{
  "num_hidden_layers": 16,
  "hidden_size": 384,
  "num_attention_heads": 12,
  "num_key_value_heads": 1,
  "head_dim": 32,
  "intermediate_size": 1536,
  "vocab_size": 4096,
  "hidden_act": "gelu",
  "norm": "layernorm",
  "norm_place": "pre",
  "norm_eps": 1e-05,
  "positions": "rope",
  "rope_theta": 2470.0,
  "rope_fraction": 1.0,
  "qk_norm": false,
  "attn_scale": 0.177,
  "bias": "none",
  "tie_word_embeddings": true,
  "parallel_block": true,
  "extras": ["capped logits"],
  "init": "trunc",
  "init_std_qkv": 0.0185,
  "init_std_o": 0.0,
  "init_std_up": 0.0185,
  "init_std_down": 0.0,
  "optimizer": "soap_variant",
  "learning_rate": 0.00562,
  "lr_mult_up": 0.939,
  "beta1": 0.95,
  "beta2": 0.98,
  "lr_head": 0.00837,
  "max_grad_norm": 0.5,
  "warmup_steps": 200,
  "schedule": "wsd",
  "decay_fraction": 0.689,
  "decay_shape": "pow",
  "final_lr_fraction": 0.0,
  "batch_tokens": 131072,
  "max_seq_len": 1024,
  "doc_mask": true,
  "train_tokens": 488800000,
  "max_steps": 3730,
  "dataset": "wikipedia_en"
}
Each number is 128 + 24 x the weight over the matrix's rms, rounded and kept within 0 to 255. Layers, rows and columns count from 0. Numbers have three digits each.

# down: layer 6 MLP down (transposed), 1536x384, rms 0.171, rows 880-911, columns 288-383
# up: layer 6 MLP up, 1536x384, rms 0.163, rows 881-912, columns 288-383
down880:134123119138073127149131177104140169108123154138121163101136112099130101148114114110109130169106148143088123148095149152129139116131130113103113147156106173126121113099127128161111159105134145106099080181141146121159121125093140063105147118100162154112084142120173164130163165122128118109
up881:141165122091131114127131119106153120153183107141128119135113120119105120124132117085111138136107154124135073108105132113089113150123126096104145113115118119101120130137081154132158152137141086148123130092128129113121143134140131110118133123093124121118145116120179104119136119092109109123
down881:126105135141116135139122160132108171099186110144110121094100173094117104137068136131118105090150152141137150184065141114141155112158096120112111109105075124140115136118144112164138136152125131109130195180118106122122127142188115158134098079082109114164130103171119089125087119123122150139
up882:115167126133153099117151107118145095097118090131135129078139127113155100139112145133138120161107142120126133124116133095089122152114129109145093149149102140147140090100120111113145125126163110143086173151137186120132157115096055115105148112164130113128130160134139109152076074110125174118
down882:151143099164151154100127130133139165144105160098141124135162086136148119132144140148089115157114121137127091131143131115115203089130139131124143144103136106144092128128140125120079129102135141151136104122126128098179133178093138128089080132117122170154110128135147168134097133158113112142
up883:171132100143136146121132156153123109150118096121129158118137140132086162119142102154134119135119144102147103105163089132106112147177147156125127114129125133116110116129125123127139113103148155101082147158133120119113130110112114144112155137130108113143157126158104128134139125132093101151
down883:126130134097109113119156121077094125123091112135162116166140100127163145145143164154119112127107128123138134140132140179099175132165134125116124111118144134143146157146148153107163121142117157123156109105115144130103138134137125068042122142121165107131135158127109120170164149135151164094
up884:129084144136126161089144175119089121125165146142135139148111109129156121101099143081153107177130146152080134168146136106135097131128129138127120070146120127115133094130141141145148167127138145098168122148104167171127112164135116162099135118115106110128132084158145123113138127119128143135
down884:070153086110154093122124150144132135096124139167095134133132154152139110117121175142153204142114107175136146149135122106128156104158152143165111158098111143114140117088114091142083127119124134100159114123113182181144116154145153128135134121079083197145119114088121166133118137153128129145
up885:073155158128114137106158114058102106154108104103105163182094139097102165139153131122142157145116105099102134148120155139172139147132077099129163118111118170084165090178161104076156116120170140131132103127115163103180073078183095135146118151159139135112127162161146132092127093112163090130
down885:135111141123094131134165125130122142119127086167153183117114099143136133146144078138129142117134139114151132143142117146094135131165154145117106176131126123102135081143153095147128144121114150066105158130108119118107116114131139162146107146112153111167109114169109121126164148146125137115
up886:156150152144138146110125156118091160186113153045131127108129098162100100092132165095097141130090133140084160129103122162127093119107104149136167104130120129139131106119154140157133128091150121101132088100134139115126182132098155129091116162176113107173126106108132084108108169092109166130
down886:141132118114137109167166168148134135125128130117138124093119121146080111124159131107140128086141141166085091136133119170147153109154108153167099140125137120142116113145147115087150107147133132156078130109164123135123117134150151106107156111145088160156122139130191091116111110104118149110
up887:101136131122154105108139149071079089095112124120076121136122109186155091121133109180120151112110126105125143122142152146157089129118158137144135134163120089138132124130087090091121108100135112117132181139105177115109125145079146126147151116141113125159139161112165149120113139176181113106
down887:097117103140147126087118128162135137140121148119160105114123104098136111108103108136142155108167140088133138101111131094167158144140183125122123119126128103144098135117124144106126174104142128108130122131144114097117120102150123115138130146090160103131159135134145171098130107155134111122
up888:105106112137105165139143112104132089139132144166130119104158153119146168132136128138086144160114108112130092117150136109111140090131132092132145142143142137164129102086103115101147145098122144112122122118125138089087115140151128132156109078132130125117101106126136148128145104144129132147
down888:136121136129160105127145098128110157147144103089099150172174134149105115127127137134152136100133125117128106106087127091147114106137115139139134153120114120130146124133119163142084106139129150103128156136125117107112112141140096113105095143153130137141160131150163149133098133102120146114
up889:140159149146088120123118152083157118113106096133125113106093141122120091126108142130117120080090097164132133120112093099147135145105148150123198179108135127058180098117099146088137106130140097147162100125161158123142126130134144117131140173124135113097171097125132158116164085165080108138
down889:155154130096082129129136114129089154150112106127156115131132168113120118134154109121150107158159108149128193145143046141140090123138151096114132128110132093113113131117112170143166133085129143113099112137115115111136126140113114115109167143130149109117133118171138110126120130176137137104
up890:112137103133132107097157096148108088140158116123104103121129108090075082128125147147154106132089087099118154158106109161151147116096105129115180096146156159125127091120092147108147105125124138144076134161120117139151113138106142152097137166145094105151119165151118110139118141121144102120
down890:151108137113159115125125135136143177145090145110127121123140115136131118130129079156111106145127130139108130133135124117111120107169095134147106129131133119117124109115156088081135122126149133147122171129087146149136168145119129102132158111158126161130132124109149123107139103157155159122
up891:110154101153101108092117106119111108123109140091181126088107195163135099131138163113121111147098164090167121103122097139148106104129107116144153139143103145169150166163069114086148132131110142134147120163148163131140133126170073113151119126078145131172110108117151104096138123141122131119
down891:127104136073120123112140116143135112093136145130149155104132112101096101143109111114107152067154128159133098136122110131116134138125092100131128119154132140139169113130091104112111106121111115150140154133143099156103109149129104131146105165158173114133097146157073164113093129146145158103
up892:115109119128084088110159106137134077091138148130146125105154152158137150155130143118076136141106176107114130128158164124128128093112086131131143085094142167112114160160134109122134172154131141136128123079117141095150134143125037087104093134133087141151101138098127167133101135110179109123
down892:157128146151125115125103117121111110118112084128104103121140106131134121151163120159131146173110119139123142103125096174145067067105167129142095098147097107116144091142119168151129092106133097125162091110149155125125145109155109115174093134134133150112156099125151134118124118096093111133
up893:143106140116096129127147145106130139100091142117104136086123137132151162137124130140113171163116134138129113126114143136073133117125094115114104141132107103132113132122113128094118144107138121133123125108164103130155141159147147089118141129149136127146138109102102142156112127141110140100
down893:130144101092115152107099135110098136125149103135136142181139109150103104143126127104133135123137104116091130123125128119128110129148118127155155131124153139122144130115132143144128092122131129130146134124130111135084146116119129125127107122111146137128095160119132107142144103149153128134
up894:118162139108094128128129139145097180112091098132141116132137158148159131161113115097083117110139128133093108135114123114107101091152166147127115126114129103120126139122159060116163075126113126137157142137171145116111148158146104111130086127116138104164091191108125167118131167118130105156
down894:140085129181091146130099158156128075082148127113117151140058170142113145143103123144133128122075165115158131090080100126089124135141107131162118138087112070150119090165129147147077112132162118149108137158119128143124135113138081147142128101086128131104113147133083101155122088120095127134
up895:154141104110134141098138135154164104130139141148121119091107089042092177122127108130162163154127116168139140089120146129153115108111100079135124127109166150117162096134106136106094129133139140119100107087091149156135097113136151107124141137146170162126143121088126128143150101113132150096
down895:102104138127127142074127099136138087104167082150185122147116166139134091140161106183187125095143150093103087117117123136103159147082109135151135114096105134103138120106093115145146153097125132150097176114127131125151108157116148126124113174116140134064081124086154145138119125122128154120
up896:125130133077134179118140153150141128133163094140139138157115136097111093131159153105142145154114075143115118121138149108136161147117123133117108136129153182128087119095137101174102144102099123153132092091122164101139147152109131111150143109134127154137133084151151095132145124095139170108
down896:149159127178115132118124115118164130147138121129095109142145137089138157106166112169137142158118137111098192111154117155132134075097153135107082125095150125082133131143156167147133125147153142139079108163131144145152123121109080151119138156116121098136131169099114130146139158140129119148
up897:126128165143113112160136160136111099132124096098125144108138125134118165130130181127097124143120135113120173148137124161142143133146086101111160121135088139184138091123145104126077141115132121130125099114118135128099134106120120132094130120087085141130115135139122146114161105107148086127
down897:145137141099137167127128115116085164138164149147112131115124166137160092142128146097056086118120100120084073115122131123172135136096184164087100115122171114094100132147131149140134101145143099172151119116126105116125129147151153120156142124126133124107150126170116160122120130107119127145
up898:107124131082082142127086129120122162127122085155176124130095118135143127131102108127117131129116173119155153121117088127153116125148132127102161135115135131126166155124102102115134114103110118116159189138105122122145107144145131091149134110115118147103140098128168166125126108143142166138
down898:109126151113099158122117108121114148114126162128088145133155116107137141099131078092102175137181097120163102129137106106137108106080115109149146133125079144121106154135118116146118144112113129096172136121124120128111114127139100130155108139161149066159111147114141149068106130103185117159
up899:117151144149117131156107162138120173157116113142126117116127126140105117111103127153131131103152135125104145080118130154172162150151138112125144084141162136090148123128068094163098124117128129114116119156091127155147111154079093127119111115162089149116108114103129147147135132106124164123
down899:080111135123132139154114111152129110196114113111138068148162115101128125124128117118103134123146128137110181121149142085091075121130132149106093130144088118129159133122127100150112107145131152128158126110122149120145080143133131083106119118133128099120112136130137083092160140084136120152
up900:129158128126128086113094128119079131157148154140135120174085130163092155114123179117095128114112148154153155131132104092123112126152126110161142115108135139139162147109112154112151141156110142134111162109177155127141143117099116153130097122155140128164130113139108110136103144128164159073
down900:160164161117124129157135107115093102124157149112143135099127182161107118154117115147168137125171120152106146113160096164163160115120101097150140115148132119114121107123116183117129073166134137133095134100128141081139145143110109089152146158181174114128122120129138171160133146143145117061
up901:095139136104153131110115137156125105173180133173126118153099119120100151157116108125148137102141143117169110113138135142097133091132130157091144121141123138140155118154143127086137120133111155125163134129079132114121142118128102146126103150086151169127105085115138129158156114116132120175
down901:129181107144155110116147071113094119135126104118085141120166166139135148139150127121076122153136124104138125112130085141118123110146128111093170081126118148156101147132124172128141110117110092154110096167122129123102147104130127128136106131162117160118157122151133120123111103141078126145
up902:084142164132129130089154134121154134161133111116128108117135129123128150138134137108135109161085145119152108090135135123152141118141128131137125132078150120151129109159135116115173121112138132098126105158127143103120113124114093057089132127151169102105110143136123095131146152130126111118
down902:143100148124097138152093138129126092064137129160110144180088138144112144172124116130140121146173109184102113154154134143129152132130119169140116154119100133085103167158167142128147128169121140116128181127137086129138138106126147141134105147139128101127115109160140139097129137151127150181
up903:119140152126135128131098119152137132102116123134137072110171142138183142130164137105154151145118129109101129081108139131088115111124134145140114096162132104117119126125142116166135096102121136110087158140132211094135139109109122121131168100180150113185169108122116137121122099119145093096
down903:132097144120060148101074095138125167144115127141115146156144101109137077121109170116092145121176139133114124110133124071080119129153122164128129045155153122116110124153141143138130122118120133129073144091142120089121107103106151107108142102163136154103091141130171099132126109122108080178
up904:081133096127113111119167124121142126104140152137161100113059109062125120136130143124093063106141156091120114127177136115144147140184105107132100123141136129143094146145161166156137159114104108161153133111103086117133081130108158125119096135118124087096153117094113111140099136155112077147
down904:116114124140138119111130177164119109147157105112109133082184153115164135119141165113178144108103099146098126139134151174097127111089132152123113127113113106143146098108110096144119151123108113114109141120138148108106135137147120149097124133146099149143078149130168141103114117126129137115
up905:121132156112072103184129149104114144099094135119209147160085152150130109119119137121097116126121117129111138152128105113112192087114098107130166105117113137124117135117141117123137133182147171090140137134129142138132149166141121118121090126169092066082116137093124107126128142097141078143
down905:125115123185117109095097117128143121169172125142086128132166088118093121105110163136119177174135157106137135131090159103118119133101118093114115123104112102095145136139131145126154157127164138145095129139126085095150113098143154137123113097140155149111106073193135086153153143116105133142
up906:102130130139145140095150097100178187137132126123112092149131124113143112135096157147153115109123134160115105139136146146108079127140147144178130151128122119143144123132091143163140120134139129127148109121130127160108117135132099138134131117152104106117154134137100118137102089162139107133
down906:117087118147107110131100170129171119134118103142104147109110106159100150138134121138131142117125121150150065146155110149124145139167081161158143101142167098215148150164128104124118164129171104148128136128147150172118139147118121104090089124138108108122137118168129106159141086080114110154
up907:116164137117130128118112145141151131114115138115173118113112190113110124143128127125112109102108114156120144163158156122078123116127159145106124134138101116146121156113103135108119156094127165162162117114159117157113135145134147129106145193118119115137144110123126135074123134138077146148
down907:149146135104123108136112111129070143110129119124102138172153108110134132123148126141117111134115162131157125114116104135107138141138113125133136118126146128110135114143135163098123135125118149099108141137157152107163140159133114158111118087135111144163108131115124146116114153122146130095
up908:111171124134135144111167115046154144117156147139100120144136113120136093142127153150143104123135113072105127096102141126106152092135140121194154135125112138123099122135145160093153131138113164059139110126138163148122125096120143106161173120120115124099098082142130107143128164115124095156
down908:122080115107134139150127163154130112093151123144129148148115161152104112121132119096131153146147135107132151143106128119106124156114118089172057172139126149165150106114091122115129117139096153131127116126148063169121116146126103154117125134126139117148079170112113138118100116120134130150
up909:121088179149178104091186110097127113131134118129132122167113128135143121100137123122118128111111159101129085124096115107151130100105160155151149098108182100136155154142059145086125164124108141168137089117147115095120092137138115143093101116105104166162138096143084124127123129152138135096
down909:150135089144093132163109141136162187129127095114093124104128120103106178185142144113104116117148117113147134100131135133073123114126153094139150151142101155118135130149151143130146118089105118123146136131132166148114164139110101134100143143145144100133128140077127137120120132111114131114
up910:199129110155113141103111130126104086162125139111116134101165162090087181082115144121147095125134108162145139140149135107101124139094118158121113123145086135155151138113099092152088131164138158125121135145102116130082145133111152153150095114160142137178108098150104135145114169099151170150
down910:086116115144137099132141132165143133127121113145118137159143079150150103124122115139094168132134106086169121133137128096124115139138091142141080178134141140112159097109116093164124124128078148144079113126149175126109116164091205158081142097131168137139126183099138135138159139162115098097
up911:097143158147096131111125143091136135119127136116148111126129136099136122128092111106140147142105148139184110159104101085125112172128147122111100123131127091132147137129139090076154109148098100092125131161067114148146191153122115148118141140139141151094122131145138131121137151186193114117
down911:098142089182162138152081130103121100079110152122131104140150135146148131113094143158155136141101100126117133119100127121132152144127155123124128121123131137146107157140132103090097101118105169115141133122114163153171142099147095157144128113153195159125129089102123159161164130140117136094
up912:161157102171109111139143168140104132120153125133114134128087171080153135155113148122107170144133140159147090138141137162110132108124085130128095139157171126104105128110145174164172150107104117115163135160105117101114127123110105158180117134140140155113134095096139149118126119132155143120